{"d_model": 256, "vocab_size": 8192, "norm": "rmsnorm", "positions": "rope", "rope_fraction": 1.0, "qk_norm": false, "tie_embeddings": false, "parallel_block": false, "init_std_qkv": 0.0299, "init_std_o": 0.0, "optimizer": "soap_variant", "lr": 0.0042, "weight_decay": 0.06, "grad_clip": 0.5, "warmup_steps": 200}
Each number is 128 + 24 x the weight over its row's rms, rounded and kept within 0 to 255. Layers, rows and columns count from 0. Numbers have three digits each. The size before them is the row's rms in percent of the matrix's.

# up: layer 5 MLP up, 704x256, rms 0.157, rows 413-447, columns 0-127
# down: layer 5 MLP down (transposed), 704x256, rms 0.15, rows 413-447, columns 0-127
# gate: layer 5 MLP gate, 704x256, rms 0.157, rows 414-448, columns 0-127
up413 101:135117090139127139130097116142126118110085117119149124175171127125132091139122119123135146129150155138052100094097163098109132112149117152120135129145128131127074094144136156112084139147133123134084116106132137101123157125145128175095133122128142102126132101151124108183115091125124111126110159114118125129118125116145048112115161186140141074127087128137051123143106123143188136133156
down413 097:144162158112095112106113133142083145162134151129139129137100129089126105077104114101130142124133121111142152103087104120190143146172123155086148133170107122099078116144107105150112119146150128176122153151127126112101161136105155144166094140123127074090132177109139113113129155198142158115163129113130113096115140105136132122122148085113139116142130135169127147113062113136167112135109
gate414 102:120138121132121124110153112147136102144159110117093110093175143081116137147140092129145073098154119130162125150151165141091134113107134126160113107122102136145163098127144124115127149153124133134102133128177127133124129106109144169074133135172145113083124094087097139102147146103106113142139158120135113151151116102121134139124102162137106100088141148123131158145133164144130106128103
up414 106:159106089121141104099100146143138116105146200139130139112145150092145145118145160108133136137188134133115126114138095123131097183097159138124112107141115120160172151113118096108156149201138140131114113135125139130123091129137151146130108143148175132102140116149105144100143087124110088113101090107176116105167132117150088134111123095094143129103111108101147204107156119146120126141095
down414 101:106130140098116147120146108128144111152108104140114165148153142115138122136167120144143124135118139180104153120116099116113131068127185092129138116158126130121120104117183119136118115131113159101101111140141114111123137123140127128144111135129118151160092143153084104150111112115075100126102137177155092106139106126122090098090122132163094155152122144135104108118136112168184118171156
gate415 104:134104122182176124137108122115112119150151115145093131125143111094128140131129152144112092098147136110171128135124141159147112160139128099148144107079129139104134063143123125146144167136135123090128145131130084152110110147107116128107131093179152157130133072122107129110136127154119110179132123127127114121132158135112199118123138134109121173110177132140126127107152110140104143124106
up415 096:170102140148137129118097087127188136124126158093112149146131113093071139095119186122156127151105134149102089176143169141159114120097178110122159155137115150090129106163132110134116125131168112136132160127111131146129115133145153133132146106096149132121153127127123148125143125135165132161166102144138074088188101131155109117129114141119146169153098123121125166136170100165143153106109
down415 102:151129084106108136133080104135120179132113146129119126073144124122144103080128116116141119124146124145113077160114145129117111128120153113154115125121131128134095112158130129122118132146119184119169124116133086134160110148146147143165147090141117119072134130142102150066138134111138114131091111110102128099150133152143147158101145072158068118095090153115098098130189114153122097106076
gate416 102:127128138120107112149140097136138123113083108124112130176115127158176146140142124122111138155142131120167138130135140122138087138084152160129102132114086094107127124125109129132132127131141140103121098120132164141108112161125165153112155111075084104075172120131156151086168116081129168111146120129122096140118153162148131127139173144147115079106100183159136141155122158101141179129113
up416 099:179106162159119145119168128171109127164145130141123126139122137119094148073129142159088103099171115143110142112109111103132145151145090118128066144148139128146116150130135135133119150167115093133125121151084105121142129144166189107093124131106160174149120108100109110154123135085138110109149152104120136122119141145128122121167120090117112126153106142072132165130146171154089089137109
down416 104:146105076136111159118144136085140120144123134137132089162115116105107086139137099123154082100144127144091130067128116119134170120144106127134112104136159116136128117123089143119128106093131117140116127088173169151167130107125081127145149137109130123150114087138115141096106135104131131144129140124094124156167152192135142098157129123115145145122142137118109157136193093158114091077097
gate417 098:116122088160135090153144136133120121148140142134189086144132159115143104138130138163131095143125151117147110095152161177129131099122109135128149128091127101118101131140101108102115125128136170078118173133110172129187118123065132107163142130123116104093162095120146118157135117123095090130148117137137104125144145204150115107117090115145128152134101142154133097154074172082125132132142
up417 098:129135127153154158130086123113151131100102104094146092149131140122130150154106130114127135138156135114127129102114103148179159115150166136131112097124171159130133116094132159126180121180155118114141111119122122106108106141113153147096110107113134146140129142117124122121129096105155102118122108126097135147127134086087146114109151141084139142124124146146103161096122100145136124142098
down417 098:135172119138106078132112130106158161114140122103127168117089122133137135128165151178109125099131174094096090141095131116159132114118145157078150120147141186128090120108119124150099096143148138149114153104136158116094117132131171153116080108106114106122095102130125165140143148135160127135128115155138105101089101114104127120113145094118111164162119140133160127168146128132108138106117
gate418 100:153115108141119161124111099140138178117145122156163124120171153137168112112145137125143102123104098133153100124127124117132072097130125138126147113132120141127134129110126135126120132128144116091105123086152128124110118110115151089088084096090125138202103139098145113099153131102138134139155098134136107147175086119109123159140135093142136158105111130104139117129105114078089179140104
up418 104:120131132121148096111149144149142089103116175138147134110132129123136122121166162104104140105121098112098153136126124088117147127158151108124151145123120150179100199163089084116154153156099133108139106155132153165140103165103129149150138120140130105085136082108146079123141114109189147092097182120109128097161128126110139143116105137115169091104125133149098145139128154146123108118165
down418 106:153131098148154148137114092150141196134155137109136156083137148106104147104144147111143122155123155099115132125090131147115135138095139113130118150107105155130150134137134161111112162105166098123094123124098156129151159106131135110163118159137139110098142116118108088150135149105161097121134131150120127131119099132110153174117136128089130143135129125109143116111100156129155094076116
gate419 102:124069128168102168117084144133115171144090144107092080104159122127142127129150075114144146080150153139125096170113131132141132151132158102114144148128134152114128116158174133147116114136149112148115119096162131131118176123110136099095090113106164114148104127136092158141151129151123103128207102121080161122160102110130130134123119106155148173144124123115144109139125122143114155091142
up419 104:112127125170165122135145107157135152158115114154161125067157152113115129137113150149166082133111128128144152141097082145152109110114134168134152170111113105146113160140132118122102112121121068103114130113159103137056115148145139159121125122111136131089145144145145124149111123164153106149139114140135130115155135153163128145101118095151144103140108160142097114173141169114122157101170
down419 107:139095104126127093091128143143140153168069098127142108128130160077114102090092081120152126127142135123149148127155143075110095187109144127132155142094124101127111127129129117153098126144094123121126148156193068140102130108122129106126090149177121129138176106105175115138088149176156104145142130118111135100124171126139112114116147134093117105107106169136139159111144146125143120106129
gate420 095:107139168149147131151118129167115148155146129130130141116159139119134165146077135143104113065142132150105142122115106088177125121108150118111136085116115109152143119070189144136101162077147110160152124148132121137122155135119128107135155121140128084109098159186175126143140154143112146091171107120096137113127146121136107145136159105130103093107104124135115166153148157085182116128090
up420 096:187114122124112152128132110126163087146137136103152134152106177160088101128142145154100111128101128122152129131126120122116099125076097109142129146119128122153130142165153145132152148139143122139131140119152116130115131096131102157133119115087135117139138098135164140144113152164149170097111157149135169119117135175173142142149162129109089144122091150094158115112150125116125143089160
down420 096:124103121146084150095135116087146088086109142168152194122113121095133145117130149161116082130164120168131080088133141101119167102117113142130168163105167147106118139145173100118121088174123115107133173146107124129131081127154090086143149114128122146098127136129143112113093167155115115158118137137099124161106102153119125110107115105114153142111119127100155124106121141145148128151131
gate421 100:105107144131131120125068114139117168110136130113102151118153128132155123136167085132101161120131116095099156109106132173146106110149140123138092115133153156143127101112147132132152125142098131167098152134133130122113139118148175134114118121122114132097112148178160185107148128124104075086135128142101143127127152111109137137100148100139121105113105155106146099101111131104139150159102
up421 094:151097158170126095143141108128078109124095124131127130116115125098153106118161089137153157122105117137147142140139119114101114147106106155099105151133132145124103169113152116165077121093154124122138144128090141118108100115143130156145073144106067158144117162141129119121096129137087131137119076097109133202146083104155157151112135114128100123166128113115131137157117135083116117106134
down421 096:138132125156150091107137131162094097122072112141148136131102124107135130108135101127100121123135112136120161156120140128145164183142134153142170133131166096176105126106092145110116056160118093131183109118086135141094139139127102142136148141130161112105148082125094133123167093090165130124129135138118091083150127101143139111138138154131098143104126162125144123125139183133137121102157
gate422 096:128123106167111126169115100110173127188124156099136082115132176154111161154147166098132107171122122140120112090119121116090080204156126118122128107112082132108112187149147136141119163114118124134131149120165113114158108090102117096118142132123104143134121147114124118101107122168126125174125145099087150138141134142134107105103144124161107108082101125062115108143151091130162156136151
up422 091:107123137108143160115073109143139133177103121167104125099127097122141141118153099119121110106166130089103098120126085096118089106119121125114143106110101120142165145091140129103086105117129132129099151129156086130148138093138145091134080111076113145134147114145138178168085115108093101161128127096090157107113124126122075118132153179130126137114138137128158105144164112145138118098139
down422 097:090102094138149134121088164157123130177160162126117115134095151142107138129125152094114154147139122064086103149120136127140085160146172115142098115098124140117088147133126152145116118120112129171103175140111094128182144142103131106155106110154127120112133153123134146162151115126157108122124104126138093123125149153132115169152151132126092113105073122153150118160131119120129108102134
gate423 094:122102089146101138141073149194127101088143080119107106101111131134155136103111144130144149085110147107093107123110099134150131162105137143121132134126112135153120149141124131132154151116100101156114132119089163130139104123147114098091166144088129132146156107109152122133126121111125165134101142137110106082129107130131132063110131108163119154133123128127140123121137128132121160096146
up423 094:149137108062149102127127151082118116142131119117150109146134150141111082125150141125087103150101144145095173118110096055155159099120106125145112130142089136163142172115127158146132161148132132086110162108156144111150085076134138146101135114130148147118105097109145127110111116155128118120162090148120125115123075132130134088146154130132133140122117142114132135129139182148100076131160
down423 098:107140150104137134106156152086098113106105106121119106074116181112095136105104132122098124146148154131089100170102106113096107101136117129147133078075133146158128139114108142145183117136158144112117134137144113126119161129109170105129139129093127133093159151117130104133104137193132128113154100139149151153103154109155144103111111133094132109116109160166075118151168109153115104117037
gate424 103:138113103148123139170101112156153142126142150106091158106108114130103184156140101102144097117132147143124140146115149148138107128135172109101141097164132147150150160126168130104146142151146092130145149106152125110130108071120162148103142118149129125077145098133112138125112123106117095129122148158145123099149115167108085086083160134138108124153140134160145119139144144159124105150125
up424 105:157118089149146097096111123120138149122095110176120146149154133160164115131116188128114115096146114142128102116135130110157111115160104138114130106095137115137121117125113144115125136147103137128125136179090094125118171150109105096097135120106136095132125120117161174109193103176141118182093166126134117093165087086136099093137141100079107118157118120141100137176152132155160132134155
down424 104:165127149139128111108152142131119164149137093106144137126130163179098125149092147116163128126143108149136122139135115120117110108149108122119122099120076090153112155182116080150100151139106142110100150110065116154138126148139096120120067136131103149160122140145114161137160096122130109142135157098106121120144153098149124085127135105104142106156146096119118089124127159142106118145110
gate425 105:099149108096098121129134131138121131120111157138096059159142142121099125183082140142160078153129155113136141114129126157130170143147165076113085123112148155140140135095095109110110130122140158137131126175130110122119136133145133107129129144132075138131118153136110107136119146184112112149083144115141163130109097111092110103114111136116105122100161109106098157127134128175122151155139
up425 106:125166120173137146140166135075164141166132163080108093124084174128117116075075144146124137116155136132127152144141115128144139165092084096133122107135116135130132119144127153138142124067170095106165136144122092136159144098105135171120183117090110126138136131097147163115132079123154132140138067100156086051125105146151138110102130116145148099137117137148134145128090094086123125134165
down425 107:109097121139084128149147167099121123145156153103088185135110110143135148149125106126138130098111101108120139133130126137157135111089095175157159132149151122191130145181115117123127090107126158128124137095118134157123132127137136106148148084133104097188168139148134183109192124121135141114140114089134117074133105103145145125194112122161107120132150134091107054139115103122154124129159
gate426 095:162128113117109120158126107161108179116114105146135183150118078120110086152107149123143116091130084099126151136058109123131098112110100165137135114102096138122108122149123125177132096062153095149133102097121131164128100142158175122144113127114144179107161138133148117107112089170118164117089111108133125127157118145111153140120173142124117111153110124119132089135152126107120115130128
up426 101:144130176140138161109135162109135136135117187110135115076111110125124126116102127091133122108114156123097167121145130130156156096171138098115126159132106149159157129131152153130142118172105180141102108143169115141147171121097150215163148126147119117118148118120106128172126138140164135155138105095129141117123103120153093148113108156143110124106074144160101111112146123163136103151151
down426 104:094098084105106130107151124111133127115138102123099105101089158084087153139095153145106149110151110130163144129100141175125094139126126136142128134109094132070087126137120117141137121081142107124131134105159132155138140142155109153079143159137147100114088141151140129134072144126091137107169099096119137124090149101126159128153125128139086112163142173113131124131151083143091121110157
gate427 093:159112095103132168134144147115094140124083097109120124125161114096123136148138107126136112138159099092147146105125105089109156091151129109120110130074114157157132107150118147133105099112143117088129118100163119171154183126127170096173159086124115098089163132106129104142111141116116159117129124116161096096078124085153094133144172131112136149104139138129105123142134154144139154093136
up427 102:151182100137121132122146133131119161130100104097101091118139152150148172114130139096117169128125082132086178119156111106121164092143118138110124123096145167134155127133105132095148099153147109093101143147146154156106154119179164147150146128115115107156155075127106071136116103124120131108170144136120135124098106132150155112151130102123159142109126110150129126155119152161141140125130
down427 102:138111103132151101137110141136181137118140099159095153133153159112148122120131153138128126146101077150133172076101163129151150113168145111134139123105131137138106104142111102113150121110159092116112136157191148165108109112121137115144145169095162093135133099126124082183105141142100078137084135096132138117135098153136133139139105129145114139128125103145151141163136128137100117135103
gate428 100:150107126128126136126131108149075112125111139169127150120141159125108128158110138166158125160134099130102138151099108137114135086169105120127146128132094167142149138175161111151134114156090111105160114121115142141068144157119156077136155109127090139144122111130092107096147150157126096120154127141123131074117134103143069109133096111166164110159082147154110130151192135130101166127125
up428 099:140080133133138140129135143125106134115107092110114160123174090119149158141126173103142076129124137135125137139110105160086194095124136064140108143145139110126117093150107166099161103112139138120143130131160133129122139114128130137126199120166119096126126121132154056138154126145166156153083115157142142116156124159155128091151108144102128152107118161139090115129164118083122111148132
down428 096:126147161162137167097098126129124144118097132097137118156092137146117152136147132087166130153088102130120166143094133165175146103105153133145106102159100118177115126138118142150130114102101122163129086137137168101139130127116098174155128143142107114099148198110158144114155188131108167135112131142107097137140147123126136124165125128081142105108144147159133156158120146099131140183139
gate429 099:137141151127115104090110144140154128141097139146120086132166150144120155107109133188128107112126143151097112148143138149100141111127142139086172129132140144138150093134128155138124122121148116146151146152130105182081119098086171148161119164134104125110177131120138109143135149140159074129102103126163082175093127152179129113116088091141123161138143070076170122122102141169114124137153
up429 097:130098133163105114172147145153139100118167179137124141102126102141128093149123098137135133179102169134120126103132077147148104127110093105181128118137148086121107149112161114165123101146109139153121077114086150104180165118110073122101156113138204165168098118080137129067132105131120123132156102087127176085122142128132134125095095151138158145163132154164106123108129125120164122099131
down429 104:155124118141056114137124165096140100168155135150152096121085136095093150145124139127115129155147125113120121109146128118140148081168113087095133123083136075114144141116167110131093153108120116097141122159108121149121170087147129148131127135097152132144098163103147114130097166114167160140129166136100182097126127134084166104122132127167117093147153121127134094113125121133122098133121
gate430 091:087159100183112118164109111172088092104118106121113142117148126112117127134147125123135104140117167120109121140115125127174121145142088109150131111158133128146145063108120177166094117109110090150120088080121103130100110084132158139142095136122139092140128101110119132145124109129126138156126143117100108140133087148175117096118105095150116095105091121170111121144111151040099102103135
up430 097:122166124085146153123105160119076123102149104158138140094139112115141085131138140089123111124110116115117139107111109128140109124109101126157161111130109130123137087134104087148146118110085130103121116095136119121109128127124156126136101096195141122134116145093123113140164120130094160104159114168149125111117134128099157114099183136111083140089118147129122093142112153135110104135054
down430 096:157111142178095144146166150090108097093121161133135093111095089168122136154144155114170161128108072137105149127123126115140153145095169118149120115131133109120141123135083093130156164123164162134091131138089146119127116158151162097155132102124136181129134134130104125167138138131116132098145163104091110115105111125083094152125118165123162132143161116119097112132103136146098123101127
gate431 103:130124131148114156108119113134130176143136142181119131117120119108119106097138135124169120099152117133162142126149106115181100153128100087163135132143148119119183116152156160159084143138135142109164154148174116109118109161112132165125086101073120135167152141128119125144131134189146135130095146111128166157161116099122107138128121157113210132134086135133139133123146126130121139104122
up431 106:136149076128108154111162117138111129170129123151096136100132097117160108131131159103111196135135096139102127141168105098100111109124134074117133118144126086128165167139131108126191160134148105132096124115143113082061170142151125101129110099114142120074074147096120153134153122159090119072120127140119165134154127150129131121124126093097140106127121152134177160118194124140123112077120
down431 109:152134137172120119150136113168097135148124166158087162121163143160125125099117147139170069131143135139158158155113145104110127093175138113066106144115143143127131129111105105157179132160095165132125174151133134186141128140140087150157092176054121164115128126094121124115108161119123121145138118153157129128177122154130087116092130123122115156125116133149097115115101092117123133122135
gate432 098:121154141126094099132149131118110119114131143118181087090153165156137166093131145123098095123122106110136166180135179104139150137139117124145159147122164089176165134099125118152140171131131167130130157116125108128142152136136153134151110119129142158117091140110149102131171108126118159092111117113131130142122145130140115126184151141106129120074091140125117111100103125144116136166116
up432 100:086089108097064140182136128101123124156127149167122163168076113107123157128114148136150101153107160162161137150147119126133159112103100113135094129139113163111135102156113088100123175165115111126170146133132142128117114157101096134141121124118100127160105095173121149126132125152133143126138132121147122130128130188143110134116127125122110071171130103160109103156131129115097124118179
down432 096:071148138085120108129109122145077128114099125084146158080107137138130153174111110154099104134162136159125092122172167115154148138123135114124141109123136133136126079165147100119070134080128130109120181113116134138122165136155128129088148146130172085125138139144162127140123117123117151110098111155118129183143099142118114158103139125118112144149164086101156111082151141110136147120120
gate433 099:167125113154133132158143132128106129139125101119071114118103149152121114103155127143155096151130140173140146122103111063094172180159109115139126137154119083125116091094166142128112124118112129107119148161154093139143098140084121127124146146112127069162143145186109176149165128083117107146125150129103110154122100139158108117117121110162127150096143111101130089140124162138067083107144
up433 102:161087147100106155108139158139126130140169135102114130118159149115143143140137132104171124156124123149134115175172127140138133093122110128112076163143111118129123185095086125124128170135163103113133164094150158135140157156081096141087117134138113118115092123143160147118131128169096097129058129163085131121147149139108143158196141124180092098144165150120140113121111120089134140154113
down433 107:162119162116139156147146122106117144135115163094096108135117140135125154114121144132185113141157141133166134155149091092073134127141115113148110128150094170126128151081147108114124119086093104129124152103138093138106124087075127151125144142153159153173117110127120147138147143116103133128120132145154132130138120159133116120156118109148104143151133134098129117159140149126168076127135
gate434 102:114169124130117120155118158136154137139135141120134151149127113134098161125156131085137097115105127141115098138148121175114166160176065122135108180125089149109169117164107165085093124104112101138088093119127101109117136115103107123107116140155106127125125150149074120105148127139103151064122137157083102104142172122145140191089085102138118115144162145115062147131149137141127085095110
up434 096:138136104132158129153086121154139115168154109148136146097111109126161142173159128113114152155139122110125177134135107176113146145116116149101111107109115100142125155111198120107144139133146106128106109163107123170175094149101145101144122173145124136159113141109154120138110136099127081126130118104176108103075125089141128104094138103155110113129141123137111156149163083138164177138111
down434 098:138099076152123112102165119143117122146084144150173146142135129108153115126120120170129134136148098173147176141165136133125117119108124143119131132122095140138109141138128135165139127161109151108141132153182126156123167148097150128068162156135099112126128118131125170131113148140092121164136128106161180133119110127109162117148113145143155161131150133087158112155075151161134157147080
gate435 104:119141138115122100175083118139134133125096116140118138160133145103112125172124147130136180102125064097138079126069125131136137193087121108158128117123150117131112154152142096101137090139144157116111149121144137163108132122140170097115147156144133120149166148145085117166077133103111091121111131177137159142110126127141165119137139145121098147129075115136104104128107142138142160146122
up435 104:122124167136141104148151129120156155159133120113138108137141130110135123167138126104103181091163118101144141108147084108148109072162167108147113133122145173145131144157116128130103128120112194115089125150104134126135167143160166184147143193122094138094101145158112122136149130149124095091130141168171117134121117124123096138120133156142153140139095108109128181128140102117130119150095
down435 107:108143121121142126129141087129122166139133155146106137134129180136118137132118131134108141102139132141154133143104075118125130118120124091092120119122161095132147108119127125090138150127116106117100100103192128122111103168140156180167143157133139140101124114178141080124084129157078114112119109107139198123116152104168113135142117134107149109143125179109135114107134122158172092168097
gate436 093:136172138105193112139169100127115096095154089156149150121125149125128110098173111115121099099091116124147153152137135172125104137155115143118136133174153111123098115153125132117093087146125128112118125130080130132107113143128135069116171121135187162122118133123128113108093148162148140130145118102091076119131135142125124127155124125155126150097141108111149111153099138098150112101110
up436 093:123088101155113109111180094077144116153121116091157087135116085139128103145129102113109129092128112111155169153095128126156158163091156115116105136140164118128101116143178123110112095106143077149102175133161177165079141095117101113105123133114149164107118097134134127157116101069140133109135114159097050109116147089139128125121143115087100125088124094167147141127112156142108128137114
down436 088:109147095096149136121123146131116156163151125144141124184151149132145089112098157148132148124115127151129127127136089113123127124121123111111131109123094099141123141144127106098125115102110169158115141087172069136158126061131140093133107118131082149172115159096151152124124131158145127115138144132154112076122125117138093081136115132105151154096115154117122124149116125132138115117121
gate437 094:166129126150109104165147168132124090103117118124122137160111093106124117120083083126145155126119160154095108131129151125137114127113115117117103114163147111138157106124108167096116169136118137121102075087146109142112124127129133102159150165152128166145141149139105132113150151115114109116117177145098127137110115158085109145112140153151113172098114123105119119082122125142136129142072
up437 102:080108126092118112114175105089125132143147139150105163155120146114112151132078149139121156105129180131138077135147137120130120135114105131135093145091140133161148095124132153141142131174111175114145097107165117164131131152183150120153113128145155132133126180162140099108148080112088150113118109137104150146120134143103092102086125127106114139115159130115120132140121130089157123144121
down437 084:164068109146118152132156123073111095123134131138119153136111114133103117147132146146140124118126144115126092162106109128104125128125162141118106108117147123172116116099100168099176127176113156111159110142098099145104114126137161089108166097139131119129169170123134112112151121128110102153108147112143123087153128125107168114098138133164116109100114178173083175121110116138129168159125
gate438 102:172161143146114133155091135073078141136134174113129108147087141101137149175129110155132094117153089151146116111160157119094109109099148138123133100131152191113103146085099099154147086127141160129123121134138108140109114105115122140083129172141104122123115115171095121137110120177148156107138138122089130113146114146159129117121079158127097139116120120100129120156135128131064138148122
up438 105:125147119128132128099095095139109119140116096174103152114122108146141161097134154147128151111121113062130144127107085119168119133118129125094107127106129126081122143163144112145133151150176135148137158143123098160137126079079126136133070174152109130115088104147102119130118121105093144115097152178146091132125096125133084154135134068088151100133083143126109072156127132157131149141114
down438 102:172128154103090108085128118135134102116128111123143138103148100144112102098115163126117133145147170135103133117118146130143118121115152134130145080125125097102117128141108130095111168157108107112041126188109132161168088137146116084157110127132156121119152150164174168152149088133116100140106124184125143143139104124117082169148158126095139139128081184132103141157091171101144137165108
gate439 093:139139133150120090156134094130198140147115108107122138144176127122152119161127126147104120151111172142155162129148154156147101127131132127096117115121094106120094074143166116122144130110136090081100098138160103151165164094135101142129154108122170118146110130110115119103165158116080132108108112135113151163138119115126120110153159132128131117128139117164122122148135116066127153162127
up439 093:114144121119105166146109160102143115151190139148130079157135127128111083096113128148163085099149125180098144128087190128143119129119128141163154135137172139151141170138159094125129100090105104163073126110141122100152116153111125115098130113189132142113123134138100132116132140151138167101159117110168115182103148099138110129133147098165112154159136109124115136125174108129138138148146
down439 096:146135102121098128142122137138146073105101090164171122139130099140138088143118118115124124113135152140108142096117133140137130131092096108150165121123125122082112169159145149152141153090152113110134111143159146144106131129110110140124125115152080134157131111100150130096122144150144094109118111088122141154115135133104129067133107117120138125097132101151156117097090089081123136133131
gate440 099:133122130152150091119141107120168150090138130115110104121097138125134193109073105117135112140136135072092145148103112131139140165133175104127116075132120143090157106111122178101119136160127140138097134132163103144172121133113089119103153161151134115136099141150151144122134147161114089148095143129113152120113125104145131115129074132114156125123131122123103119140068142177109135181137
up440 095:127105126119136117114112135126121113154135125144119127122121085131167055141100178164116153113135157167144118116142152137107114108092084133159138126126119148173107136109147140176131130165132128176115149140121146130121110128140122109130131108128104111119156119121110138131131103093102140160176116153160104114150133132127105109129160087121081120140116102114140112147166171077135168108127
down440 102:111111122115079149128131142186118109114132127120148148154098124130143113156106162097158129142164112137105111112179182130129112080136128142113164169104143171169103144141131159144084125126128140100111138186131119172086123117104176124132121126110168186136145153122140154133122130141116121102120129131119139133148137149131108106118115153134066146186125149149187125115116125110138109150111
gate441 096:144104155152082093138171150155140143152147145116112119116150182100139118143134160087144119136114116127086098167152149142105143095125122119143103201117137142120125109135107133094137101124133111128097118114104116120110106159143158104086123123137114103124080141122147108148131113128104217127132117136138156114141123098096131146146142150171150129128143117095091142107113131129110145158110
up441 099:128113138148092110130159147147138136123129102151144137096139184141160153113143178130117104169129125113065143134109127118097137111150135129142099106113090084075167145125152136120095142157081160110152128120129145113131138111130140111192105111144116110166133172141121117090151082149119074115104117161120122142131140136161126126110112107130121113099145105112141124102133128122128026149145
down441 102:094088153143108119139171129153116106121149105144150143095128124122175119131120111077149104167138138110142105128141162117142140154097124113137166054142121127109171126124188091118096097154116142092125120104126108128152095101178092136159142158133137156155123127145135128122115137142138107111076089099128126122144159112150087138161092138106101082155139092098116106114111142194097062136116
gate442 096:100136119117155119187123122128120119122160136117130100103142126158114124092145107144109122137108108164133139137141081139062136127128123131121163129135183104123162143135115122113132108192123124103130123157124166156163139081124151088117156148126133114102177142117123171107158140103141083138146133092145108140137128168165144141135145083080147114101145186106160142125119136119145107110088
up442 099:134134146134106158107126112157131100102094113087132135146100169173116173059119145174121159117123074141114157160137151172080115109139171139159135152143124130136148124143144135119166140166139092108134095137104155189120164140134138167134126142125137130135158153128118121171130127127105154119146124142170112117104115159093140181135128084093107109145122149100173126078095113155110109107147
down442 101:171133129117083125150094153083186105130139126149143105054149115112113143134123109077117125131126109144144143107122104171113127135091126110134136115121074082108172090140137104160150129135104112160120100120134110135101119109160131127180148163107120098141158116124123115140157162120128134140115073129078140109113103115101150136157147088116142138162121144138106125104126119110127141118122
gate443 100:080138117146106105118124156125102085126117136120131104127108096141081132127103082147144167114123153170109119152133146124071100138088148121124173156162139131112127144095092090153147138136159121098110140137146067108137125147132140154124127122116131140133134154084170105106110175107133171157113093100132121162134125162162166139096135119132139123110126127130150146141106099131127164098127
up443 099:145129138106117115151156129156166090113147162075104143109101152112141106132175102137169116107128118145117091131105095150115145112122146142121103116121153129105091130129154159090136117128117112117083117122146122150103182124103108089160161121119133112162124137115117114095161131137132151134147117132134163136160129108107150116073134125141091160095096124191139125149146146127094106145142
down443 096:157102107136122114105135115131087090139101140070148167153156087168141099156118125121103114131127096134117144146137122139175145137119110136145130158137100134131084087147151102173124114089115182117162162136114083174119109104134118122153132069108102138140149104138095139099116121152133125179126125122148128137122157071130138161171131140159153132079138098141095142117156105074097145153097
gate444 104:129118106147120078144140059122162127132132154112123108123169143129151144097109100123139115129110100108165105097118166107092147141101119119140164102136130155137138124113115092087139099099155131138150091137166073151138110114119102115121099114120134129146124118140143106141128084103148133122118131113109124089146108120175103126104128098148177075127091126107160103095170112166135110135107
up444 099:138109140117132097146146144123125177105112115146105133146164125128137096130141150135111137162102104137140151139169128092140129109147116121100111140109136112153138155148197110095129121160114121098136098136155138140162122129130125087110089169098129106126094108114145106148134127117178150112139156105082091103157127142121174092100117115136109125093116101151137148161161122116116094181107
down444 102:145094092118114150139099158131128129164108110165117075138115112151047143134112101124112113101131129069109149149115179119147127164155107108136134088141108130168177129179099139164124117121110164151138099151130127116128097162142128152084138179130145109149127157128154125109101118119149136187122126132115139125126124128134159149144102134141144170104114128119127156152153132102131175144132
gate445 093:116152151138137065108127118152150152091170122165137137118134106140142119120165126079173074134123122112147122137125101156128137089102113146136140131104119154125127136149132085093118145100191094136104133118129135148146092152111162101110134155107161135162139119150152175090105096130148134124149123120139097097116141113155161147073125167153117172112146180121088112142127136167099125131146
up445 095:126140147131133133137144143109167096151122125095130117147124138151105124097161138170144149164124097146155100137149117140119110119125130118090135117132105143124127158125093169136102137117095181134134153133163112152092146104141168174138150158120135134133076079145122075132116143095138110081083090172117131143155080119085094124121131069122105098131107097124148087119106069097145114171088
down445 101:149097156126101111130097186132147109133111149106105123148149161140141125118105190147153173113100144133100117162129134134113129159115152169111134128078104150120135142122126110086092130171129146116109107148151139125122160103111155143163190121142120113144089153165120123154166177115088133132088117136120100216115093163098132137131093063110154145150160112136119074091136080120159099183119
gate446 100:120134146117111153167121123119122132114133123124147141100136178160144143131144140134094108162087145137158128114155148166142127088084102157118081113177138121131164135113151145117125115118173154125156089129110143157111163129139155097156095095114161102137105156108190128115170096170153122145119166105138107120116120127111173115147136187122155131155127136139124147166130124083146124165141
up446 096:109106117115091121096115155085117148137120135148137156121156083137138106140094146154098109133097133152114164151136135143147126093107152174118115098122092184114113155107153180150129163125125118117179109141097122084126106150142118111102135108124170101110146154117082117120147128140082086126098129165123138130154144074096098175089134131162121103097121132165111158133133108134163140118142
down446 100:087114127101121129172122151154120163086133119123142100063105142124081129116098100093174112124163109125085137126122090125166143170136166087160115145130152146158119100145092081174100127117105114119146128153098121192163148102121108147122135130072082141132121151148157153103157119099086105135116119162128116125141124162104113121126120152110114114101104158136127114119130167078129100075138
gate447 110:157132169051110138134141111151113155108131144159084148127137061160151122130140137131123129140115080144147085154121120128111095137140113131089125097172148143102138138129151123137180167122075100162119155134072117109181123160064092151148133114125101164105100109157092107134131090132137154131158136124129141124108133113169111150152138126125138088131121100143112146118195131088154104137137
up447 107:129179125128123175111124095136167113139162138135141120124127126147131081068092131142110131113127133145179138147118134102123128132114116107130108121158139148151096112125111139179111149144133120095129088119167137150115142108165131108086166146166132096108130147101149149137124104138109106174156118127141083133153136144159163142131108099150133148125112136120143128092141124141108102128138
down447 104:153107114178089167122123129152136105142118206155120160133122138111117093121122172122107163103125155096152147119176143110162129131156146121116126163146104126150119118184085093176101115184113145134148116144145122106143127135103163126129166134135139119117082148114132141158159076159130103115124142120092136118073158140109119113101117078152142138159141136171154136138102099145115132117140
gate448 096:108159134120104148150159127154132158137163134130128143139130160132136101154118095118087117133100081130081068165063111118112103137126127126175149124150140104070099116155139123141122131117137138099118084130069170109133129155139134084114138149150075118122135100162122111122147112118110149118093113134124108120130141145137127147144127134140107121099101132114130138114107136098163164135145